Weights of a small transformer language model.
Size: 8 layers, width 192.
Each number is 128 + 24 x the weight over its row's rms, rounded and kept within 0 to 255. Layers, rows and columns count from 0. Numbers have three digits each. The size before them is the row's rms in percent of the matrix's.

# layer 4 MLP gate, 768x192, rms 0.149, rows 18-29, columns 0-191
103:137080151131133125158165126139094112116062141109118112149096084097154136116158091160172110100094116094117078167123126154107121099101120119104159124123105078137181151124161167140123106143120129164139123131146123114134092146170114124108058140133139171108157142112135113086129098108144105121119104093132120175114117116090187150109141100162157133145149176120131154126129113126103137158137119145132144132169126132137157142134159136153108136133109139077131137116101119136109124141141143125144122077114121158157085169134130145139106148166113117122131151097142143126153115120133179123
098:132182123137152145108139160193176095136091121121115158150104134130093152168173125104128156139152093138116070157118119117109187139154139121139123111127156123123153144151086122123136137091145128162141104103143129124080118144151133097115118137116174141133088119145135126112169119132167111104133113112145138114132132145107125127135101129169079121079081142167091123132096099114108131176133110148160177156147113127153129143159141100146127143113145135135115123153122115100143071149088088112128169188155142113133129105118174124127118163111124141141101116110146154111113143124138158130
098:112116084142111120122155120107124178080141097103104122138126157146144158131080159135125134115116096148103134138105126156150135172143146135109121141141151113102143104109141152142110186139118117162096177134138117136104156148124149121130110101142111134129074129090117145111123114097110094122122151151147153138098131096103193115137131108112126149144132091128133104091143091128133147143168142106116129079124095121112133071137137154104153146122128114105104133151119123113108094121140173179123165120165121141127120143109166092069093118120155110143078091153060145101134147121083135113
100:136089130135124133109110127176149200189142158114121163151116128130136147197161105147121120143092140093128166174114107149150146087160131112145162121140103130154142113112161172188136148103123138129153103203148110138142117131093138118090113104132107148105101120104126171116106162104132128145168109133133116137095122117119117147143127146075096124103176118135134134130137087127093125124135107129146124149106122140150119094097100137140106096143135142117091144162115138112148148156168145120099128122127111143132152121122159152100071135105132106161129081120167119131143130099126111142
097:103136091143138090148123173161197137102149143116154134157111092114130150140142164130112122133157152121132135148151109095124088164133087144145106140146099099139098059149127147153143129114131101108095103131090140117141106156104150149100111121090151096105101158120125139151095092111151146140123115135146068115112151132138077152110195153082135124143149142145108148154125135134141129113152095096139114095134105098152130135132153138089114129123088173132141127114159131159082076150100108155118150166115128130140135144110146139137138117158133163125065123173120143128138118140133122112
103:157139126139164162131113150118122122092142137167126128132147133082090118168134106148147108118092150119108107164129144154144119155110080114125107110145095144135150122075105157176096140124120149146112133135159115139136168144093159154148121103130122150116116131120131126114133067172081123144125121157074134098143142153141093121095163161122125172119161144123095139092165145134141178108146122117126106136151123122134150131140087128105106163137098102107105117158162091128097139115113082126129163166152080153115097139098113112139116152130150137156095150121132111081117062152108118098
101:120090166127138112110111114131127106152151113137186069145110122122124119118154163129115111102168148150139125110143094138114153105129128132131162121095131143154159098147142085074137170161200119168122145139154120107099144109145157134151128161128094110126158118125162127133111173131120086106119116135102098127164103128149183108130154075123129104140127116113138098107142089120160084151145118114125113145146130109098104159140129120111127117163102121114147121130133120113144167114121144084080110098131166175097123190125138125155125109160127080123138136152118086171147149138114105130
093:143116130138109113118138105102133150079088147141116127122107119086122139138140089147154134122142167091090102145120161153126106113106131151118133121126071143125156103127094114125153085086158142081137125119140129135074144147145117117124145149120147149079150132147154115166113102136150163121120115141078145121147126124157123157124136134151146131088123103122049092112111163120091112093091135151138134167116127134174143133169164144107134168129127116146083094140088097155082171120125112134101161115158124142104113138132170157125112144114135156114130088083122107108167150163140105129
098:146120180116150150095115138128140151102092137129138164142095128110091157130104178127149143134108106144144160144144144138159177167122118101149153128111068138096129119153134149097133158155149123138083142165143125115116118130186082175162095111105126188149109112115114130134113105137120083098144133138157121117142153139136167150138124074158097126133149138116142114127084120090151112112127129154126150129134131166109135140165132140161150118131172056081151117146113112143140078119139112139124093122150126109132150155107075130140169115149121127100133136133154122128081124154153129142
103:145138187114136164141137123130142116160110116109133105151128099118122103138153142129094146110133119144151151085164125130148111140096109140111166125122161130123155144154114097116092114114101136124135179109123097073140122171128151176099114160115106163116147111119124148101144109120157141124148139147111082159129107131140117149132122167089122120142177102116108131147142156131137116108179139084105119116174130142180077118128133089127101114166161112120153139103096091147149109159133098157132124165081087159178122124135093175110135103173118107110144122155140115136166144144079126147
104:165139138130149101147122137146119133159112134110128118139121123112188167100129124149145091122132114104126119107126096070111113122134137111137140143129123116124131144116147134142164122091174121124089107101127140135127188130124107141085145118141143107107134116122171151141127170094193147133183114146075136155085088110143121133103122150157156108101097133131107094098069145154140129130121097149132173113175135068143147126108154092140155123168132134118136111081117116134142083139141140101131152174145129117126158129128130123130137126112110132103094104136151145083108059141152140170
100:135140148137138112111161103079074124122145148095155121151111134136131132157131129139176110159126134126143153143136107073128113128118149120111102112146132103107154142112101123111144119156118145156121189130144102120122082139148148136139122116148149087105144117140086146119162142124139081080140121108102150123125155118087142108154164124149165048137103107076120124144145099127152094114125113110102115167065105142145152106107145101176150120140164124150106191130126116126134133155111098184138186110160151127134129118126172102123128140146140094094123137140113113132105154130150145112
# layer 4 MLP up, 768x192, rms 0.151, rows 18-28, columns 0-191
104:140088127094124099131149130123121150103092110137141124124135148146110142082158122124164169137094115107106166142152137093153115150151091134138124130180152097105135152095146094117085140108125156147099104142082131144135153096142130159129083129141086149117106117123130126166108122151120142115141190098116070148104095103087140121172111105151117149153093146119095196168119119153150116156131124144115152139136104142161166178118154155137104094150119149127104152147117135141105120147103150122121146135104131131162092117123137088132093114134105128144133105141134082136095155081135139168
097:144123080148102146165173110095143133147166146126148082094131120129124173158113085154132157109149101157106115151141161121112148127079141123091168116135124164117150143102128111130174162113134128134159137147136161121119129101143128147096117137117113149174170146148122158131134106127121141128147123151128068126162111094138123117101121087127107090129131131110136123153162126102083135124170126159148118089144148123134141155105159170127177174121147112177128144082127109148165178111143150128150088132124108111068121102146111093163123137143120140096182115104123141129104131138126123099
099:132121121123081140137183134129105159111142120102122139098142083108110144122095105139101099110155110167114137136106126132151133133136128120183154105138175146171149111132106103152067117080124109130128137108086115133105152161161105131164094101130116132113164163122114131100097151057118134090103156149094133121126096144132153156148096156082121096138113121145162146121166153132140095098116089135104133135126135094113148116103160118120113146081146117121158090133122118135127170103142164166099120122144150121107124105147135150089080144132136093192151134155137121127134142110127123158
099:082120150112165126186095159133109106134109157150149130128138087126101110141126109125117132101149114129218107118137128128159119112105132113136104130143136082105087141148118176133128147168143122135155108092127118060126129163120135143152096143080139120135124115151107101100135095104129131154123120164108133136100155122140137101101125121147119152100118138147108102182129118156129121159147101119119122108158113102126125173115122137148146111092126130166174162160158098140115123106082161168142112127136108102161101147160096063168135119120121126163144177143096131121104135115146150140
099:106107126108135076112086137117177118083119152156144070159113123115145135160112108145102131138138140135139143140143109132132097093107103145142155153106118122111152083135132089148134120140118114129102104137104138140153126154130160141109137153126148076128158078147122133157115098152124123142125151116112138118124136120147124181136144147135124111129114116092106116112176124125097109088133107093154093116100106090109123119172102150114113107118131100152071107108177109173087128120115093157101133151100099105107104140171134160116146128196142085162123173153168122147105086118116143100
111:132135121165140164152130090123102138105089110114121146093125122093126125161136103163105133177126126139126112134161122108183106174187142150123153110134151156124119192109161111125087091147167101081121182131098125098164116142123136174123119131161136162158147133137132109112084114129148131197104190096140078154111128126151145134118094099100105148139180122110166108124149159113128164130116125139128132135130112115146128144172119132142138136160126182135103121144151157123146116126124136127147127110150113145134115140140158106139156105098104127135128104135135126146141073109152094130
095:082120168111131154117088119127157129104156128132125118165126122125103136162144126129108145099133127152146086123108155135107122112111095146155135116121125130126133112148071110136161110106163147094149098120094140123088092135087117139143111132136114126137176139095112138108096130112139103103150154144087137101164091130159112103179131118152099141170162137136119117120103115173130093122151122106131099146159134133154146142111122169147140098175125153128128129121168098127143160086122165069134094076138129130116126178135175161152161137184105095127161105073162122114125120120146101127
089:095154101139178143156123148122124139159140152166127145152127146141115133147110138147137144119064102159173140088121077099122136131141127125126120152134174128125151122118136114118129153190157142147125115142111139165159151156094143112113126133127146138141127078143129146117146143133076109146126105137149127129098114152092141119150154102100108144126152115105189177142129106117142176119155156110141125095144125146115114124091117125092127109179164149152145165147135174130171087130133121156165076125145091092125103107099108132085141117114118112149168121167122114188101113111118111155
105:099139129129102133148134176086124115176152115174136135086084145113151130155104141106096132104101104119110163123146097110141099109118131130133144115063126096138166146150111122121137136137162135169153115115157145128117145113110111096122129105111113136139156108062130117093114148117095126151182091118150149120164137123116145170118164131120087128106142148154146131141101147130140129146143084104100071161167110142128138134103134144102126120163135084096118120118128131167128158146121100107132133177153082156157113156133165160127142105141087110133123116097140122111150106149090071155
103:138086155127122157094080151128178120102123207164143138134159091125150146124123145139112109155112149105127173130124142122127142132108183147131119124092088097135106096132119144145112105111090141137157094117121133130113067129119170095193135115165142153163119113154149154151128134095125153130173088126151128116135120154154160133164126121139163149168108148113136128122130113104162112138126106166152069130123130135110155120137079135111139149113121134120107094125163150095083172110114097105125155133113126121143135128152174157142148112162129134112122130116175092118137105132149106153
093:071134137138158107121141125136117134089124104173120103158138083126130163123105110177113088118137142092127117123124093124129068103120145121133148174168117150128108149139143106163095150054129125095088142164163121137111146079135123124086141121144158124139106191105107108160088127115170139125101117111121143144123115094169105130147183157151136137118114094134148105135131124116138126091088077104136102110130123110094115119126117098151177107132124140110152160113131110136141108137136147135109142155156143097136131131114107138131127148078169185111109132126134142095139085134136129131
# layer 4 MLP down (transposed), 768x192, rms 0.141, rows 18-28, columns 0-191
104:150148136177144138150059116141119119150137126144123151150129112159137118179156124151105145120195149109108103112103166180100159083133108114131114151112129163119104121132134101138159143156157083096140134113160110126138135116141147127132157139099115159138129155127117108143192137161087162109116170103116156107121120137175133168166141143113169142138104088137157148104089133118131146170163124168126109074140134162124107117132105135115113105118100148121138129148162146089148153089138122127109166139110122119111163123146148175149083162113134144128126127166123138107114133154123096147
096:149117119093131115106110125118107115097101130091084114114162145126144140063118137114116105088112158161163095102123074134149118126085117094115101177120141095144114141156117156135118111144147156089098111133104102080134101131133104077145127100114115168142134104153157083138121132120143116116159159123160163095118104166158131148174083140162138190110115134153163141116113115138104119131116097094106175123102114130102145128163099123143119152125102157141120130172114125177110114146145113135127134091110108094166134131138110117113142093115112127138117122156151061123128147120135107140
103:173080143145120165106115136117158113138113144106182134111130156150132119088114147111115133134141136131120135129150129119113129159113123177120127174128087091102131147153130154117155134151141146111104156111160150131100113112092121127104113124151123098146103134123122149112152150154097083142109108088112071125147127134178104124126153134123126119097144130146098180134102116146097168115144103123129096066144100119159092159120131121138110094132107136101111103072117169138099125128075098080097120127122122145172089141122128117180133129126103123107118125126112163176095133077074115125
103:159163099115107120079133117118161112147135119143117133150102127106170140116170184097097129118131114123110175110105163128096173143159084122137159149107111171124121111086116129121134141109102112144145133111121115147135101139100163136115140104141138163094152138104076115134141106132123070078102143110146087141165086099117137098144113132117141141120083119101132152134153140149108148137096139165152126156094138170098101100141199150142143153152100120111129132145115138119126162124128137105114163132137142146102134126133113116108131148151095175119115101118066068151144123139110095132
094:139153138139130138155173128123131100073159086105094128113129147118168113105109148138134133125114116165137049114088127146129144114139147142116110116072112117124120169138085128102138117129121114138141132114151168140128122127139129118107133101159097172141134095144140099103152133134124160150170104148124165107141112121103147099122098097107126143138098147110166110128160074101161135154145154140071143128142124107129129133102132081135171173084128085105156117153076134121137116128102104126114092153135076109148109091134106146169092165132149068129153129129127146145118119119118100115
105:124127132122150138108118157138116122109161103110129070106160142144141093158106108110146120101123100150095120106160108094154120139115125145111110142143149117115124087156135128110153152122102149213105069153158098129133090106124111100113144130134102123121120128107147131138157131125106091120110077146104176102134126150160128124112158109119129141100089137137124136078153156138105164174125086136115147146084063150125143114109122149100130096100165117163139142127113114097078135098172152107112150163140117128136128162134125168130140167121108079122127140091117120110091123129079111129
097:117165096115147129146108138148103135101098151117129130137148113150149118096162127130129117105139123098116142125098136144136108144157145100111111116126117103145136128081166145150081098129073106169113121149156095137137181123180100151061142114129122149086057128164167096117135114153157121139103123094129138141079168117124101122106105148141115074107129127119131161143145131146125165131139118152137099111121078143119104138118099124159125144091145083121110123146065176138151112181138131161137152119103147150147114093138112115118141154099131138126117140157090136112171113145097137134
094:099131137167100149140139126125141156088094102128089120118153098153112111122116139139080083089166142118127106107114135128141116144119080141134131133148084100110149112097154146127149111114099107097120152136114123128103105155129120121166173101143129159123146182130151140150124107109107140132146144171147107130125130129184142119118152143166127114116104135094069090128101127146134145099111168134122131151146135102153160125119165106097150175103123093159139108162117117136104160166123119124107126132095125158112156139163145146139162149120129182164118084143163127127182206108120118109
104:138137101090132132095130108122170111086164135085093133153140133131154110080124123146180100163159161120117130098090142128073088102113093102151122124167113137151129126100107183145106106115126115157105122085147119166089103131099112124118126130137131144107104142105159161127126131078149092112137110109098138118115102124121115122124116118124145129101129131117111080110182114139146104087156171084147138121109128096102145124116150130132102116080094173134125126108123184111117109134130102133101149156145177146102127131138113138141148115131079160161125079102126099110108145158127103102
106:115157153091115114148153167132121136128148144108144178124103145139131126124111120097088130127114106101116145126114089114161081102104135171108149140141139173098129108116103088123122091102089121114123143067137147092124104126120144140122137089084100137107125177095125091135095103125171149103120112113142170147103121133096128154147107119121096100135120138138111147148141129164131164119145099110169114137150127117172156131102123094174102101121161113127130165096124123144178114116144152124145136115173150080152141129120188136126141141082127127147150160115127136112134144130170154058
106:117107107088082118107084115160181123190135154152147139126129141134090083150133145113172180117123152128130135109144158100139176111145144137160099124088138113138119147145120114116112087157133097145138120094128108167148090117129114137121163123105133109161145073170128119115101093162082122102123139149104133107149104108111108122111119101089110121145110135127137200110106116086138118121130176134113118136126098157104148134138155162101138163106154129104107123131155165153106132116108102103123120119119132132088117104157124142123151095137132115121157102156140134174131131077135186124